Weights of a small transformer language model.
Size: 12 layers, width 256, 2 heads of 128, MLP 1024 tanh GELU, vocabulary 8192, 13.7M parameters.
Architecture: LayerNorm before each block, learned positions, biases, untied embeddings.
Each number is 128 + 32 x the weight over its row's rms, rounded and kept within 0 to 255. Layers, rows and columns count from 0. Numbers have three digits each. The size before them is the row's rms in percent of the matrix's.

# layer 8 MLP down (transposed), 1024x256, rms 0.0571, rows 542-596, columns 128-255
096:167108138155140163175157167054156098130129123107140132091116175145144146150125114171129105112119114067113230122144098122162103128169108142126138126131127135119144135061183201213185099139132113143078094117132060124182138116125084159138129160097119108076158124159109144119121123114096121084117088109152122081053145094168153111159175114166090119139136144167080117116121162119128156130142
095:164136090134189115113100158150128129114123123163122117080079177074103122129091077093110123134179105167112132129169118131077098135136142168158129098124121148132137074120103155190117111127131069132131109083211163159145110099153118142081092123079094134148153114101077154064074137108205121176132135101094130096162129099171120157150083120132140161125090146139128158113120193173156152206099
107:180129138166126140178098102142129121104149094112099159078167120107127081159020173148104080094192164124134112143103123138088140140091104113114163124143127183141128163103155093136170084125121092109126140164103084164145163129175111119055142074065123078084138182150162100102150159044073112122116158171120095150102052113141131131094128155077120115174138145117134143119121166154106148149112
101:147174124105140173122152137168155141195094117047123067118172154142169156104150130092110160101129131169134132111168152126133172188084139106127143130059137106112110103074113118163110095147130101190068189177158124155110161127158127123161113129143162152082084113130092085128133144141150124198097153140072105166169056129087166094161169137095156150157149104137121173135116142081128196065144
106:123171088118120148108127110118095122081209148173155112099161120144157150086129149093124186199105152090123113197110146133119146127177160135192112111206152101116119140123162164161081172134158115110128179089076114118136143145120100153129113180158178147160158116146091103111128109110159105178122102110191125136108158075098147117036121130148073145125155126184136149111163136134105099119123
107:136115136093147111066058127112174107155214172120105131090128116107119097080038070149055145090111153186065125100110107100154172158159071129162186122129115106101122153140102118160146083194083083165157110122101155132141179135212141159078113125094166086188144091123141144081111156167114162151128165172140121162176167124163150120078155153132159147113119103142110162120132131045139093138128
097:177172134168156108109141182138082073137178143171155078096219138172147117164178113108171125132165152123181092160125127133178173158147070080144116128110130089131104094198131166090094138178098088079147111174121130153180174092073180137191149097153102108182102135132065076129149109051119163168112123095148136100143127085103112111085117168192118151161101114126101124106131159135119105123111
104:181105104111101106130190136139069123209059092115103082214127090116141132082117140144145157141110080134136174119126150105134099120104131103104174083151186136126098070070145147132125149194131128084116130113136159142168144099149109144154143125111180098043183122142147134098118100126156106067077131142096157146088075184092167184115158141116103155174104144108047107130139160175078114129146
096:075114119128131168124145165112137118158072156123204138112137074079128128130101126070124119108141105095125126088102161147097102048165113150128109150134161169108124080127115127104152129144105187193131156084116156106132116088111108088111177099162149129167105185129122126163101139147097179068175071121126124124101112116149115124114108133137145070108131189077150074086100147162095159134082
099:116072183113099170109152065184151140120151151133151176093128129144126117093072127120138149100143132169139085130080106128107179142148108146134067136124160125183133139073156094080142142116136099121128150147119104122107159122107104107098105195090110154128154145090123146174076126100132093137102148128078126126125117098098140126087059149086129129136073090111140168105160134110071103097117
099:162094128091141157106086143152169109197138109104071084127160168149086085094135097186145123146090098108163070069093102169141157109193166105097141128158163169112130159098081147089130096159146059120140171120063146163153148101116120152125113187134152123108105191112152121135123143146121108101197104168124155192167072190128107145182102100085208093142050149091084161099155149138138149129118
105:170063120119133152165121117174144110132122114131127099159206058114120112032153175118128121148122059145115109126113135099110123097070194112113150175091126120090150167166143162176166125169094151155154136142107110144098133107047095166078134122133170099133124162116134189135123132099199091099086080149157104172056121159186172145152084120098131086075160126159189115123147105149167174136108
096:129117118129127073156157112115126139150114112168127081124123146097125159090116131123181134127138155154128160113114068068112078111094090171154119192158163107078102123105088145115120100099156123095117118080187132128137137132112184139151141138168163163156192126136144097105105147137192174076153126166132079090123134120172122098152153136159190145137109110087127144199086191182149098160202
105:137102140118115118094130095093147180149144128058149164173100143136108157152146133122092116147145100063225066164072150123126164157134111161157101056119159144163085073058102104163131062123143131139066141122123108132149111082118169131170142138115154147163188118144151110141114113130105141156091088099157158090084174114156128090146119154137147150142068167142126100038159118068116169165140
092:114087093141178133130066086193148107183116123140139142120174159095101082120099115140084143142131087096168145067131095093113088095139107113163201173146192130113165085126091130138123112047068131159208071089123123106070126165089164124168130142113134150118122084136109100161055134145150138065129163128141135124112139113164087183143157143177116182144088113066171115122096091123140059173147
105:034117165096140106135176141156131185129080171171087151135099166131120144137079130102121109108164128131151138138151154105077184088114150115142104123145124139183137101077118122104138120118135125131079078098100146075139126079146144133110126151131119131090099161193095121090141157145198137159124158111140153099157160139063115107131102161138099124111169057118081194108151093128159095203136
112:077092150120164150123139127141091164143088107154104154088128128098109127120079108131134136146154129111229110152110150154118100123147073151084131108110149176115154104124100125126140142118147090149099104133163112128161110101087116020138106117083142163106165081126133148137114113081156050182165127111135159101099162103148147102121121164093115185064117151106137097152056013102100105110165
115:159111178170135189095144122088125087162121145121192125117130129155166091092160097086115145097086127084176121088152160143179113146166153109160126104106170176087103123127131098184110110125151110075106080134158105130105126071167126190160118131044163148149145119115111179111131149150146095117139124113123148111090110069080124084139131097112119115128069095084205148118148148165015095101102
088:154132115098095116121118160122111083091129104116123108156139117175118129106192123137136184142157119111151085118072186172059170146153103137147166200106186119113134103179160084160129167117098134160138103082140147108137176110135103145068089223099088133122136117116106129164061098125156176136210130111133160074080115131128107169155134097127113189083110043140170163055153148142121150128085
098:119175097095113105102177152123123139124082131140112079115133137162098136196141123198106153132133119146153147182087081112102131080064131148076188063194173074159118134119103143146102106096122106142140154161093158108114173143113120058107146094137135067124106175073154061113121117190104153111097101178182165094115125130137158138094124149161121136091142092147113139134096179060162036139081
093:118111120169154126142130144084134118100130092094111151113144091098122169148226102156087172122084157165132136150119053115104134125152076084083132154158127110147165176131108176105128154106113096076096161148116156091109102105131192088099088086145115072048137127143128134104148090091094073124121113150143167136090120103128150143081111186102150216106147106188115152094106074133190115101081
098:114102121166108138090133191154091103101076153142107166109185175132129156139079157172129112125106148126104084158101183125154153108090038173126120138127140095175121126135133122117141150139119150138166070129175255117162150071099137078166093170206124136115124159152096129171118099115160121124115171139084127153107138160086123124146164136178159131130114174132145095146129079115141110110158
103:096130116151138197164122147084131132131140123188068125155101145092158140129131086103119131103131148092124086141135123161181160172199118166127123193108105201127104143083141111140144113137236166099083153123157164085157110170111096147095118115168114112153170206197104170201051152149133103144091116135139109171196095132096110120189122152089128134160090175191130094125144130132154197053124
097:102118126141180125161126164116081146075120092041102134177167211114120169147148078111106134097154142127100174148117124204127132102115144108138144147116123131157169130123040183142116118127024070155126143151109117127090106164176088131139076131157120080115129128141085131137112100144150122125074104156100150137104125124174169146131045182144131107142109134174119155089100113089149117134164
095:129102146131115067175131083123146173066128155151107101098108140141131091176104144112135091170104127098092156169121134154165133097134131145155160173124144121130101077114098078143099158071139097149154094141106164129112168136120121095124117154112149127136032115098129093069147137109068104120134025095169099130161136138167143130155123090150146109150153118117100114120126121153109146133116
096:154204113137167186081105098129170088164137130092095204086088132150116104170157137095071147150120112124162161164107082099123077148178166133183123060171108186110138129165110129127106133110079158150137112125101114140112152089114162131099140096162142127107128114128112149118140112112093131107127143130143132159155157179144139107150060075139141128059091103170140125075096064110165144141096
109:102107100108135120148122112074105172139113097136185146107047139092131113146099160164150118150195125101129152164080161130067152167161107045125197112163128143127141092183179124150142159146105055097153144111130181145067148110166133119159101156122165172123152120117146084108120156141098080065201127144119123106092116129151150137169093147106161167129146148132160141144117061120098095105160
098:141121183166086131124115115174095114097140132123094129127137107091104140160128164138121123173122109117064117179147095078105118124126098064169147125165109118142091123109130112176135105069091173149080142147112141126168086119153094121137089115080190092071104101069040148169102114148111110078076138153162142097090077120157109139148157154091061099113160148092156147081118153140124114140186
103:094152162164098146107172131138169111160181096130127187171153163143109106121188133144187149132183113158127141161130143130185092185124125178098171052119146143176115111111092139170159077129092142104128057088158109133160101124166085115144138139124065179133105158110120142085122132071086079226107146198163134130199110152164167170111144148095079053127087123202145043163143114144121096150151
101:083109113123147124160136106139109149118084105146142130146029114146127127113143101091128150206179015106119130132073123135140100120134112138168095106097153105085143114151097139145141116209186086180078127083089120105123145103116127118190154082097119117092124107153084151138189142127146077112127133116139170075183144082113093106123133140081054124153102212109155099151152081171088121095154
102:166137075104115189111107181100135130113096083118131155063183093168133177112118144109172130173089136137091106107148152191172199110170099120117102166142107147145168106087150107141218124122135126114110077107090119129134068120077144082168119122106128125158135104101176136128140160158137164105137114112134116072108126159078108162128070159114111139083155201058099143182148049231121121085077
104:102148143136104188207135168122164103124123094181132098166148128103099156123167090140120141105138084182154111106177230130046103109146133142084102174036106118106085101113146140118140099186098123112162117124140168136177133089106159083104186172188129138165103104118119173142095137132151091061079095107148119113041176122174131104122106190119086188083122107125126133048154126169085104127140
098:111131121157161072209077075112122171187148182113155119069094183116119116145129102147149092108116103159089158140118216117112096100114138119146161154155142154131108096111129099077122092143066130121171103111108127125070189160124131123159163124134120179132179093168059119099165103092136092113131098171097110102106112127119088197051108102140113155210160153116085145093081121169143152078149
101:123167150145084126123145209143155114161150123117083121166100119097100145074120126103179126150142116135118151104084155109137168148114184100139154159160101105149110119189112138166154108132141150073127082102139174130149102130170122145072092135061119111128157137105127143134134176080174093193162164131115139159161112161133100108157122170085086152126130151157082072115175070159152125102118
096:111163157096120167126165106103109111124171128088118119091097132138114116115136140098156052093121162117077061101154128180111158146188162143130135159150119157094122039104139126149098036197130176157146151100163169157163152090156071112113148120185097084136107164112111179142057184129152143124124140072126134091170109198161139098123121121150114096142093121148163127115163179131185057053136
104:153156183155118130158119132163123102138118169100124149110078132105115061131103121113120125132064129099180153089078103176157096160155139074180171147085108143187144141142154109176108159177140137125121165139094118086144167130140103151143181076144103114123064180124103212095169105116189134138125181117133161083080075120146123080087156152113099085116188136073157168143117150167112124086134
104:093092116096123105172065120121132123142169107197119092085075174078084133157094184143143133061145137109171159077107116130133130161133115057129096195074096078131128150116084130132146066172150135138146145153148175153165184143156162142161154135095111120131095181104157121184094195150113133050137078162127121097172156133091169077141162113148184080132179174166131089120148135148094159149148
092:132108121150170125176117111133158140205131146193078123028101112153111153122116077054173114147149112155153133102134133141120104102113136069151172118118147061169180120154096187050097141103087107080154136147100153148173132133150163089113114071090148115178114093143129092152130113074091186154164120103141058139121063100214125175141131142162167139104137076123174128105152117124136122164092
100:161103162097141142171096114128154177114064118132151176143099136150116162136158126086145123108158054079130103143128178155154122066124081117114117078119070128168140108156194091151122126114103185140126144136120156117121116177153112127127126104135175095147123122191192176120065185095129155134141161111149089083109152096184100086132097079127161157105197143087147120150117120101128154178070
100:065137156139094154094096141136105060119142081116103076144112146173102093137120118114143091169111173123131108099139157109118160135082182135161088085122065098078057114130091203140118111067139158157126086138171091150113125117110140121169126148121134087082102120101099074080149102136080184120127108129087102138052127144126078131160129137105125117128119122119124116180136133122084144169169
103:109077136126121104097081116091120142119079172169127152160166108112146106169144124181139114104121122135133138135143065064131126124128078075118144145101102128109058132117069106053083093120127140190126182139201141181085120107167097053130086122151081172102079119070162115132139132125128116128160147139113145168114153139122141095123089083179104164118162220118082144120105084140145130120184
098:100161114137102143097112135106068121090099077136117172149156082131156118140131100118135134115144154075116084160111160126113105121106157176095127113122144119148042154200155132132106090070125090148123110117170097144102166113120155102113161172185121158165173125088170103092165100100127129138119177131110132121098058069185101108105040150109124167104123131097175139097132084102128091086128
095:140110129148062164173067155081123143085192137221116137134143128108070074137097135100140151108164098102085120137130148122086104075072142135122139136173127170183083161174108158179099128078097128140156120113141089115112094118093106092180136123132118127151155167158110151079163158139088083077110087222111162139116110175121045142113115150173117108132160154147141134157183101108045177123191
099:125155109094073102148140076070090118108099148150111076109113189141096131158098056135156115096088129113123104114135184130100143118110098083126099138175167127132154122157132039145130139147128132127152106148137081102135115170130139111145131141139116096154096168087108128137166147129155124118094086221102145131156122165162101115175193172120137123152135153099128152119127050107070179132106
100:109123130075150185143139139150132126118143072074054054157123071113178171114115153078167159088141133119127119110122111161150163162070071131070105162126070094084116100133081121176147128070208093123142083133136112142135103101032077142137161135117109127191164127075157112141135143066162118141141143101105085133150146100158115103103117165131092170160114201132145154140158131087129165143111
100:159099133155143131148125132113115120148115176175146129168118137167098129127102135128115189106223135117112128164173140144103178133092109087123109162101112078188106169128136136183126131136126125123070120138128131136179139077146175055100105150113144110171137124118163139138156098149079150069192128108125109127150095075118144167110121108073060160114118078145153171124201111104174140078187
095:157168124139126119110104104173113138141143143088118129090111103122177126152151145146141125162155130237118125143098134144160108155112167119227098086090101153149118067134106173033130154082158160129166147100138098186115179175108152138136173135160121061131121084200102159143167154044138107089121168088126206120094145139134116129165193135123132138113086161104136082107118113146101100128123
103:076076118172077149156139138136162095158084069118130090179121154105096156159117095101157129208149166135158152150120108120142079156202122145178066142152128180156161154109122108148123171087097167163107099055108082161152158062107139143099125160160129156121148130161141127137128114169109116147100102177157140092166166081091105153082156114150132088207081152124105110122127178143169153157166
088:138204134172104115085139141087135083142138064084114097148117086115088098119212185135152087154134083096130128147116148108116100136172112200112116189138109108170100128101117114038079133084144087122140096094138195140132058165120148123147113112139146148071097089151130121180117136150175117111111100111116132152112086120135121086116127119083208117077159076085113114058193136142112060144122
096:103081079090165158089155182142115130167127122135143113166099148128196128163115139096175182162144074137122103157138108079093118197085083143131182134152161107132077095189166163122096141146135122092134119173093125169161181172141117148188174099079133131126166114093127101131123093134146141150133054084156140203157157103086166092160072104084170127113113086160168118153123136106142102084153
099:135121156138125109141124093161129153154188149130080196108167159135094097118101161133159122100092140105141121188144162119180100090113162106171135184154138197162173125160130171150125103132096135095083148145162105186141101127139151125214084116165060167110146091153101142097161175124147045098157111134117142131105113067133111061167132183126175086122093176149099131128066115109092115075075
106:092099151092127194184185129135116127131107154143174063087147092136171147098129173121080111117132056029094168115137166144222104122091109132140170152117082141092137104113161123196153166079138151124111160112131216113099102144121113125081142119114139143166158095141145092150153129155129059144131130140160108124176130169081154120130087075162149169117066126182108190064129168173152109117138
097:109120151107144108141151141151139163159092128129140123078156070145103145109188146102118139118093121151119100141165066104168078121133158100134149148177101132122114079188114108123131139132115157173136161138148145201123084087143093122068177097080091182115113134158163126138129107100123201149154122175206100172144100101146111119114099155157122112093165114113109190119139132168089096151116
089:099172151159112069127116155102074142080104136104133165158118197152146041113163093189107132203095134095130136165134107118146083203123156144142127116143113110059095125172138134097141148173087116096159182163164151141147146187138185064077085106138100149117092137149141119121148087110133096128089093104155127159191107153136132141125191158151192137170154153194159115166146141104150151099080
093:144112162180146077095139102115143126172181168117142090125148071151138182118115114053144116140094158162131085108043133153131095118177143127087143148199124120131132146150114157118151152089125170162113144096160102176050160133169069063113142119116144138165171117094146153153198078137105125143113091134123148169112078159177135142108131122144083203139128138130120132106153169142068148120125
# layer 8 MLP up, 1024x256, rms 0.057, rows 543-596, columns 128-255
095:177147142121142128135108186152113147126048175117194166154136090183128108122099179155141084182124118063086120167072156130140127146108101101117144222146130123087078145097111104151116143168203097112164139182144139141060113172117131103079142166171176117171148147130119117160161124112095092133137093167172157124134121145109125115108192170140091107085127109130140141124139099126117122030153
101:097164095146093119087139163118111163124125165101139176137131145140139168079146069127143124099049094069088173182047131134153127130136084169095125130140116125177133100086103126060125104168139108141106130121140149109136146170115146110132105142109130106130129147180110104169169091180085130145130153088149108105139090176172158113124071074180170152108141155144136145140138107127100149165149
102:134169124154090072147129101086127107143185144173089181138160119071127074144132109132138137172133171089122121078104109097160134124113159183108163096151126138159104050180137126095160154163094116162184104090143138106141086151081125172142114144120182137149093122142134172098110111152095170150148105150187124076091162089125164110080123105142162081125110168112143087141124110158141074137120
102:152120188118115101125145154077167120095165154173078143219117142102063105154121122092113087107146137187171134084053127127132094142048132176108090149114075147131081093156132100156133137143127079214097142173078090144134168084125137125080088189108140116147095101129103099096190140139085104090176139147125179130084035172122142155173190074116179105140103097089156146140089115140127131125087
108:159122097165077102128169086091087167061100158140098142155090067094171143136155154124138139098147085234119159120124113161095189133120131124129156154172124114166095173128123102129133177104160126118096133137157156111115114050109106083073163106113087108134151130124077036088077180165128100132099131127093178118135145146129078099175140157106093112098168097128078108135084109170165121153167
103:167158106094098144118133136117146121152178154130111120121112079193110118183063159108138160186085110097158132135141127136160130139146177164112108136148136116066184127119110140102137130074156102184133144150130190080102124147117122136129103139147116093102141095163157144162152127099129164118180111082099128126117097178171164133085088135079149118177174177121153078180152072160087152132050
100:131162117127129182095153156078169142132057111151079151107133144161142151158121086161131133116156113158100138144106054109127148120165107081131092141107074189100107109084138078131100114155116147072130104125144107178147135131188099058145156128109132171114118136099113163088120095118175143154134116087128123038143144075151154149078113101157095158168083126175123192135148065143112129096155
099:091130119145130179150119109137159109114193121150081142109131166119178098057137136159179147138164108183084087134143179086159160129152126108116111071130139125153178164134102096143097170075100095122130149176094122170163100124121106141121105109135142106153148132121050123045191134158182128102139181087110118124102162105137129120181179119066118143119079134152117184137113177162155119140087
092:091136135125163095173083135147118143125101057137170162150130179153161145109084105136139085149099191088104085077165155104111074150107071105118067107146149074123195153182137112148143063113132101067113170090117115068210145106124137104161124064133179150090087165111129155170168123162178107158160112128089135091119101147163128197134143101166131095118141148170098095090122110094180140157136
102:104131141147156101150174140090088137138146127134102156157073153056160169131101134104105146098132124118060118117097095150097122165107066123113122096059138073000127169133109099163097119050098111114104169194177063108122115203105137166099143103139139142121124097118118155183095138124132092148112083123117160129104170153108174126106142113143078164125130143118179096066146142135118113146123
102:124111083137127121137203121175127115133167143104114156155140143137134104144184127119091151183146115120119169131145114150115130108146148169128146064143135168136120047169154080123105156112148130150113112099167126123107109146091039127135150190096141151092123109091073177119083161165201127118053197045096107111140104080064125147134163153134167089165105110126119169118126151062073178148161
097:118145143075138110128119112131132136126141126073086162123175071136170132141134117179119145097171133100156136111109080113148126135126171143160116147124126119120163117127130174175123089158107129176117133107106162174130175127142196151134095140040108077126100169100088079074126052189141109132103117119052152156164079165128120065112142126130171174128118106190150162125191148165068161167079
101:115150148073203121089151122104153122120131121161118158107132132143084158088069110149139106135122075121093143108115075111123106152097199110169171129122145116155113160100111143105174148173134173143143118105110204174134139129058035065105097124117035125120107088107073160208150120130130102159180184154203149161161140196119128129139104117069123118095147104048128114089111091146127158161083
093:124179157117085179090193162082120170061112094079187164076082148142156172185101131109101087123113157114110109164111158125106117164119099109116099075106112147147081130142150164153170138105145135117149208172114138116151076059151181092138057133158184108112142163137155131090188147080108124124158124111102076135131128121100136119116140129130167075104093161125129065182149109151084109067120
104:160137135141180076083145106095116150123137118152106101154105143105131116117160101089164111103153111145115116075197074096130146143144124099135083131096137104084141167151170049126141097188144143133101093142090088081171120202104139115138124147146109158126058108085107134105155126130116141128090129160195130183100078025177155129124192163116147109114096095149111135124154157083148097082149
096:143119105104079106101137084084154161127111102132170152159110144122116155072115098101158126102078111094120109126089136165144090169128104108171174094135167063167154113146123129157133101157148061158090148115100115056117163183176155209089109117162124171206077184154081142177088159146165099157172114076112150111153085131112169186092152147119127132090156180128160161142163171182121162135166
105:129099125144162135122129172132136135093106121111171120147208105105078128112142093133133104185141105149120091122119146176108100191142130171150200111087142123146127145118087156116087150126155116125100093134113105167167117045142156126154066133153117137105119114121101143177156121184108057042145089164094104175138121079146063095177171075095138124113124148126108184138164121172099144140099
096:116087187132186151072105102156101153107201128125137144154084142129136138092098140042127107130154118069121163121080092122143108087167111099124106173176103110123132138066139145081136071140150074110043124136156109103129085139170154145176136107187130150131091154155143162113094150118131115134141141108076105160169059123122112123170134183135188094142160191173134156216098191136175102123111
098:153133144120156164143145062192147109200150155109124157146112145146122083094099141073097103123121175179088169129155075125107118198101136130151055166095122209185123165126202172146209153135136168129157091112166150126160106137133158131091065139122108141075124137127082089171084143143204151114172091152138127145117144186100107178170106119100175139169105128087156137091133108137164158153137
101:092024184096157114143175102138104157145094148122098072212132129152118142111102104153179131112138079174105120175078103130124126105148183089110121151160128194154153113199166101119096062112117106124111085142141051128165150099146074102161098168106123163145191164104149124172158115128098119112088063134097079087145128084098146133126100155162130128153109120100139142096135144120083161109124
099:078133127141055127104143068156064153072147112167167139145134070139110136065147071161145174123146129043128106112079084095135096182174088148157099132150140105151143114114096117087164152140131095155154110162129072066129055114138152092102176069117127087169130142106181159104064185140133086103160104136075134132166097138149152092141110139113080069146147132134144121136101115162132128122156
099:182087097177134096106145117127147121135121104088174186126087114134092139072161173123092094141115129130078114134162100155109135133104175087154139125171174089112152097115139108107119113104081128161147153042119101101115148131169117102144106122125116163151107104126125118124186088067078112070180129115117152140156175097126141136151109091102152145177142106070098155146106156128075114147133
100:103136134167116111129183066073166166137083063151183151083165101137150085151075216104141095108126093165105105160122199142103121155111122156172113122128117073138179116104158161163119096179148119118116134094137109134157151189132114136106222107130154133149106132141150074047157120134110120140088129108187145149130165162137120091167113140162101077103119099169215127107154122128093119155159
090:197147124065087120107173209124068078165099109127132133155081155144076170080157108081152139136200119108151089100155132132112080142147165170113090100145127106142110157145136166081116166147145097109125108140146089105134148105070108117077108138125144133157143067114162122159144101144161113100136202119159098130113093050125149151143118166170077150106146142164114121145121136159120143161144
101:142094151083129089170106163162121142062147123157097082173191137041164107019075117145165162117131161135077094101094082162130142109130107141089123131141135113126176170097119095140121119116152073086174146136192199138079100100169105095156104124106119130193194109125112134160113139114122119086149141082105127103144068117093121130084125156144093105120081181142075167182105176130144108122167
096:194151144097124153117146109167139129133090120119098132142129142148109160141150112121128115109148116081085150170181121176192106097093111186119074120090135117116152166092102119094096125095160206124137107120138079142173109120091131129131085108108096140123101161178103150189179121114130133122073072071166181172184150153104117140108099151149110128108128118162081090089112127109147160113114
096:098149143139115083168162067108131129125091113163176159146142175207122151109173077113157072104085151145149184147133141141137135152134125139145125064081179176146179135075200161111140090138090097067164129111080091161103200134088125124105148102130183107167170165100149080109126091134089135160112131095123130125115121133082111105127085126150173146080124081128127068145090181154129141084136
103:119086109086123118133099165067140159123142135090126120103143132098091116125067148120118181159111144073145106126139108120113131162147132125157138116146149127161100113054120138176150177143120101162139152188159110105129140097068110122128102158139151126141107148079081115164060154135137139120184116155066083096204120140119048129168110097110196117097101198127141104090085090073058119135089
100:146167116155145127134119148128121162135132157161150077083167082130177109117139135136151089144083201131062106143095162160130138164123165114107123116149113153156161115097167094050118112158125167078121112110065135120137091182148106130125161205094095115143108087065146088058129111122111114126123107180117083132130099176096184092161164155140171125090160100135139140100076146078192153106134
098:114150166076145138138159138123151114109125104079139139124160125120099155157117130129120137080196141141075156108179111117168128127120096137172088157120108175108115119092101180153153134101184145081155159112179135125118121114151120121115156141093172031133131090095098074133126122150125179104142132055037073106138088121090132127178144095126092155129143075134133178079137116074117155116099
106:127120116097089068078108124076106150124110164117130147081113136137130115122174164133144178153164198099106107122114107132194149157121141108164132100159103136098118165157165134130145165066161083099158175139168083072095052123158154134190078073139143167091141119121072111178156114090103137175199106098134156166181111132148070156138124080178177155179149078144146095118118107106143129134053
104:211123153111125160107121160127148099087096091155073126132171077157150125126090154112067170157099145143149125104099069138130152115113104125078117129145116085132136141111085072165131168105134117140089194115186156151142159152099158133059125131136114190150102128116193131174140155139109129131120157088175124116152122062128144079102175113109128145108140139120100127186079181119153144162108
101:185127082193117135148146146132134140126134135150093096174034131144094172102122094135140173104089137102117139161100121109159134159132115113042163135121107107112128160092103167095053161124081131142144108104130146154156154155108135137167123204107117078167152117142149126121080140121089109114169162137091149113158124122142133222120154092073129099075104062159100127137102124080117058115148
098:151138133168121105136163086156156164094113131143135108078176151123146095121111118179099177117187069191131137136042120084109087119098083135151079081136132108127111142125157181141129081149177140144113046152145164135095116183095149137124119116083107175142100109169136103140143089203155081111112123187127161129166145076114173136173099133121115130126158116138159166147116161160127195121122
107:126180072097158115118158095162108128180145084143109118167111076127166124120080100063156190150110132157114114098103153120080163128161094177133129120101169148090103145097117144113113123168163139136109087100127148079112059099162145092118184123138084144110117166055132139153116109150106118084057145116147118177095116167135109148086166172125135151147146115074170163192121181111177133105108
102:147175076143125109072189058143152105134138092114104134124151188126148174125220061133078118135055097133161145113118090176120135111113184134128168148086100140175169086135179178144160142087068057171169128135133066105102115186145161117097110121161186070117087141177128139129151086102107104158109134108087168150077139086144091148086138123136144134088118132126086153102168085179049107135148
099:071159176106103116118107066115156165145133114119151083239137118115135126155140133184108128179153147143125095154141126109105104168145107167129117081133104131148093125140083090172142136113112161096153137137159110130096124076131126138189089177133169142122154161102161160053105105146133082151130175132147172129173147146115120123163145096136104125144152196154096140148091117119180153098110
103:130194120157138077149186044110119110130168187085142130119147150100171109121091141141154115106089140114134117086146111141135117109142136100112121117138169109125206117183075132082173212134112124141134131136131134158160110143121141061131115177106082149177135147150172124098170119178129132081155061095175169096137155117091087097140154090129090082099106119178144158159133104144094110141152
103:123227058129087160137133128181148147088163163124106127164184141105130147160133090102104131165133165127092137159117081139152111151126089111152017154113139097123104158120131081095201156116096098104074135122142091111123081079095083118091128165170094185152130105159094040127138147103132133149123175139150144165153124064146162167150189101136171080142198099084150090107120134131121131091112
097:232128121150086108128165123124080077136119156104154101120104181175127132147151174100147130124112140169127091106161146145179178142051168117196182217145129118094146128102114106126097166063101106130170111065094114147189154133153095160180110124143119055154168152181114102091173128101090099120130143066079148160126084129131164143137083116160167115141076064141091134085136120116082113124122
098:142086108091125077131120133150129106179137114177143104130134165146099162134156137116124087142115172147109110167089054152123189162135167153169116162103167129154161095082123163158126115138114127108170122143138133134155099143123078093122145091065144124102138184117133109181074155125157129131141124093125146158174194197060173138056128135163123092119093085134087092134065152163158174099100
095:147097142139160064104136141118094156131032104124163157058154202183166180065172157110146143139125124108140098203149115114173113117212127181137092110126175114178094147129124130109156114121160094131102163178145143107122158155141132084066083123125190118108069183067123149163143153142113134105159174091124098145158137126165130119117128122101128154116122107136191176098135130135139168142111
097:079067161125184126080105203122124086120142132115160141187148049140135119095098150128122143150115098129114192109118137152126116136067114207109118089051104141102099103101122160158123134163125175110119151171108143099140155089173117149142125122119183133077101090101139118107082079185113100078091099079134128134094127113134155198097043125148122113065135092138146108109125154114091100071116
099:169125125155071097145128103120153109149079156148147157124093163116134160119144105152110085219099139172092110133131118135105049125098196162192158099221173147126067126128098199153126127165077159112142103140106175197109107124190160100155096121145116142101113106133144081127125103181141136107164127128145191085181124120079158114107134106110177137135135136120140148148097076141113117068195
099:099166062067139145129162164112101139103082102118145135153105130089159136175083141043148107115085083137141144101130135090145085180089179086189117150078099115159163067111114099170081116155150200126123164137090144135125155123122142172144131191149128112149086145138112207089089174145134127143086115141145120136118158133161091098125127182127089141142117177144128101133068106141148131063145
094:110116134148164146089149107087148113156122129168148138154180084108081090131123147101145169130130151065177163165119093115070187123141122141106153140124102139144176096139219129186169180096160136067154118166122151040128149089176138152104105173109092107106153148100141184126075083155085107123132137141153098168145128132116190176146075098159162106162136158166136192224132121176167144113170
105:107126136073178103176157143145152061127181160129123189103096123129129076143090087117120174193124132150143134125129132111089183088107093137125154164057076151130126137075163123145125079121187149162171155099090120120116118196091103130141071099069131165125141187114089123164088122095123108154115184120063166122125057141151148093084170088152168164106100121097151134144108128164081147123084
094:100138114140156156181147162179149133139057180159167106063109157178128137131141128145095062132110140105152096063130107158103154129126152074151155105089146129110172166135154092198159164107158123099152103144118157107077190155175145125136124119100074108143135120116107148154084144135094084153132092153119130104134088120134176073168133091109103162182148180093191115146119139173135129086135
098:112088087137108096154082142155128200153099129161154124087167135134071127120108140174081142139092152084147173176106101130092202083209104148149085153123136151122087139109129114160116102099143079132160130181173141125064086106146156122123156093131157158110133131149094106133091155112153160149128184123113132048105133135129144117187196150176111137184106087152152164131107191111153101168053
103:095129133140119114099141103117136116165100125073118133140156136159150139124138152095089130118032132168118120113105128089136151137182165108125100098109096156202089153095141117122076116116119116159058133096092144124115118084182113179110158115145102055059121079162160106143075117068163155158095132109141096162143140142152207145129147117131126128112083086122157175117144107149141108152171
101:143136051119167162120108118123146118157106098126119126152133075162154201157159108094130172154155152174175141116148090151159145163084113134127103113134176065108169160118120114147089115102130133094135122125161144107124116097108146147091132126140158174096174076136114064110135130116068119119117137116119168152123207098099114102104152178104204138132114113095150082133127106123114098116167
092:139123070119145075159145073147111131118091130154098092137116109047153157141060113077144124157102118106128165164096161122096139074147147133094073142068177109129065083079159139116166135156160133156125120128126103164141128129117109182162096163111167085142124165085068117117176180131089139097125123128120114107165146136131146133082106096096125107138128147144121139121106153112131149159175
095:103111136120193118160129141162120166194135073100124109095138095143081145134135089060156103087159109090120144098163131161095164058135131093094101172108130109111192160168120176161145078091173095146139088141154148137097094094112142107132139121102113068147198047144139101112125134059170099129106105130159096063132145126132156129103131083155090165132162150097115181096128110198102128127232
102:098152074094156158165124109181166100153071149116174111170075151115173140184126117159064148130102111114078105161151159135109171136142129131117159131115090152129141154131128114074117077052134118142132151120107146080208144182115204151120137085133141128122167120109146142069097086153136173160080151134082152091127083174114099109118155139141190092147167104120166113150102145142161147086134